{"n_layer": 14, "d_model": 384, "n_head": 9, "n_kv_head": 9, "head_dim": 64, "d_mlp": 1536, "vocab_size": 8192, "activation": "squared_relu", "norm": "rmsnorm", "norm_place": "pre", "norm_eps": 1e-05, "positions": "rope", "rope_base": 10000.0, "rope_fraction": 0.75, "qk_norm": true, "attn_scale": 0.152, "bias": "none", "tie_embeddings": false, "parallel_block": false, "extras": ["capped logits"], "init": "trunc", "init_std_qkv": 0.0255, "init_std_o": 0.00484, "init_std_up": 0.0255, "init_std_down": 0.00484, "optimizer": "soap_variant", "lr": 0.00417, "beta1": 0.95, "beta2": 0.99, "weight_decay": 0.093, "lr_head": 0.00669, "grad_clip": 1.0, "warmup_steps": 61, "schedule": "wsd", "decay_fraction": 0.747, "decay_shape": "linear", "final_lr_fraction": 0.1, "batch_tokens": 65536, "seq_len": 1024, "doc_mask": false, "train_tokens": 349800000, "steps": 5338, "dataset": "wikipedia_en"}
Each number is 500 + 40 x the weight over the matrix's rms, rounded and kept within 0 to 999. Layers, rows and columns count from 0. Numbers have three digits each.

# layer 6 attention value, 576x384, rms 0.153, rows 109-151, columns 0-63
516425494527474451564348522441475463518603502536596481521485595504444557488521516493539526506564523480452546492497479585461504481544573447510553650444507597491479407517364465556442516434466469
511478563570449524531459548467500516501544497452530490507396502553520563472525451505474470547567525540473468506474494388548426616513472429422424574552501460525559515529569380507467459573435630
492451516455458458515523498521489473445425502470538518589537524475513502474518469510472479497504487431388512535583567471513523492540511518449487476447499520416422518484419593447506622451621561
531456448478446524483480483569459514441459519442534436504512540480578488463489475500489542488544455466485469463525591493560519542441457522498545455555524525558479488458502490507573507529530585
549488524518378387565497438588497456603530572399450547472457413601554488508391585505467550445554499620549494464593490502501550475491487594420499588451497516540471532582503424538434468494495524
531482476452456549475585465380443448450472508464510481587621469450550543500504451505457395463532409464549571519512560578504565347508454550456451487477483536511458477425537487392559518537459467
458350511524548445488540469464425557457523522430442456474562566485456456497561577474443566543464461500523435510501404566604591542451534431573503479457588496553534515506500384533433576467541513
529552553497471384519440462363508436518485516445465477480503433484541543520619507496462457394501603528498512517557456466452476511501483485452460548493559567543497434434584548474525489548463467
452470520524530555552517529582498488438576501448495444564532495524574495532434493622472528457528554480487479505554591527479490478448507597479554489524539451511441471492512508473515548543492529
522608583513475521559471554531511476487530486506525487456431491548494506543543528476515546454490515460501496407485491488528542538508538515504530576418496584463420571538578470594539545425558452
551516516449422506488522377524434474548440558455531518552599597461591497483566436561503500470526501514474510526550550418494483599464499471491441468643572461577486435446419542537527553492562569
480523560545430539529451565474468480537522529476435473481484469470517481522496496571469551552588502518466535513567484474574499525425487483524509453518533492612398461441511495561469573595514435
548405484465507509596451520626563486524463532525541575483486513465504479502407490489548504492515515520508504473571573487526453486428392455495499418532460496558497578648456501473569455533518524
532459508502565528451418512595469551465527470503557503457568603454442498457446475422546506529483429569428480504470570508552521531467435453480498459497551465543504453586450434470529541505504476
488477524484555482477419430489574452487486519550547500503523522451529552466508499494534482525473488525581552538493466518457467466448497458473556521527560476513517515492508504537502474471449478
543502485564423574546560467499484426480520480391495473483455451541535468541449449484523499551524483512524585554502457435568543547608424512456455511460489449580579548479503477457471472505519538
465486549474449567502544512523513533451511542486539511562591488490480477482470544465487465541504461554532528460445527643524492532494545573486383520505491453457522481489382473545571550458527401
533491502499536463477433491539501512448446472571522450474541458491507514427478553479495427540520448479510585515550496442492451545419493533561533503447502569504531453513606528528572522458497499
477531533455403496501438451490577487574544495495480501412444542517544528389548516466535541493503544597474458499560464528538492463495465395447547587547574527478503518488513525505483483534442572
526492496525519510536475507550493456509509427591549515456516562550525526455483559469516423518515469514465517475491509505533521463484400521476530520494514467489584478517482448448440499517574530
588482471486458493514467424530554519428504442548573533489515548535534461512512529528571500476474438451524443520415527442492426452458530549517530458459388520490466554531542471515504502504487478
570548476525509514513516472551514490533485479541552559492422417535470502536479519467572494497489480461500515549425498493568524457597469507600511456515481481497514519524527493451572510518425555
443520510513484426508508514435529541525450496513537523526588528510479411497547443460450494477521563369484537420489450426516506497458541494460467505455538501516494417511496594486513416442536461
547508558462520469476469527529463467476490495509485516569430510466445407505452422521503503439449527571478438479522547486428498498444503528491434518495543552485404516470514547518509530469486437
469520469466459457528537548489535531482507497535573497514510522508481467546517496521476476452487509540467441453444446468475464566476443506489476459442506522542466456471576508563493465485527428
453453497441552596451432487497537521463546561455516522449517487473498524409539478508522597494471440531532473542555465494480510500573529489464502470588524596495530535532466434510457497521530548
534482562504473492516455477506520467498499495520519459500496490536558545553523492532495461531538506423582520537496467515502543474485477385507486561501510467556514438472563466474566514531467496
470529583523585581515520507389503578461388437518513503587509534501474503469483483493476472521534563537487460442467553444524465433601621497520479461473407489482416451460489491418491479549467493
570533457549529487501443443466444488545516509444465528473491545541518498529514544497549492525447428495483496446461558517511518458495556463490561506552488518509518511548483447492505488425500533
535523492481506472489514623494452416533474496459489495547418421451516460557427473531454469448500516653575511459470522538506480547465511504523514501444474535517495496486484477518533522499482437
555471450509456511466503521535471586476481447448578468488507552547492443566460538478419445492530447585499499534558507525456525541495530566453515562520455481459494547509495459422417525508498450
491511465514529474502501539505478494443501463453483472469464538520462498492541459555487445485545525467560519505456488456482492480370470510431506547512470551474483565545508488630500495474454416
465425461452518542437483557531480440500532491459534476497459472520510496486489422500543518472448488639508529477541482577429503579502483522468465461549506486470507496524439502528490514520476464
466473512508531494514483471442489498502560542575449531429538481520434471457557497473614542546539562404486501510450520435535490541531502468487553508550537548492506492496453556501548571508511459
503545535515543469506487505552503491473531474422510434469508496512546582435467513565487525504515494493541442564520525493505511470444523564494498521478453500495475500505548497601521513502467452
509424453465504496451462511488481593485488487508521520499519531509481509487474472517496420549435448528514492466393534534541486524472517500457504500449512452550549556483488500424470522537566463
445498506585416514541552432577464491483491541575434468509489515462473454494461533499595485490436472515418533555546507467506566536529444456556540500477550493418504533501572482579497532507498498
458474546491499524534530452509502492540545549504494560428546464519529422511510521511508427467516481504531502534544476461521501483451426489483471440464523484430457518512549444414532449557523555
510550413528445411518525523511517550541472457525490531492473540484492413496593463481501474491497561477505532530498421595528527445575503548493511412537470489477556527499546468530581542501548524
506508453521431541440446492508501459530483486409483535488451546493473524473468487451476546470459491505497512555552444514437515518521538501535525478533583465555518527510489501564473541493536522
485535569490593498543476471577577487500498513495577455479473543588480405507482529510551530489468460521438503537483584472509544571494558458524494559521464566425441441505554458492478423472494497
518460477538531562513501563442487495490519457468403457481464470503481493442524482512527464506537446537522436462450556548501521475514458503518510555562407531513453529502476444598533402557564490
466500501510522635536498469497538537527483566536543465467549489542427527523469576504533539516514466424503491457457514496555479496523513431588506503616446478442569502527473467536519498494439588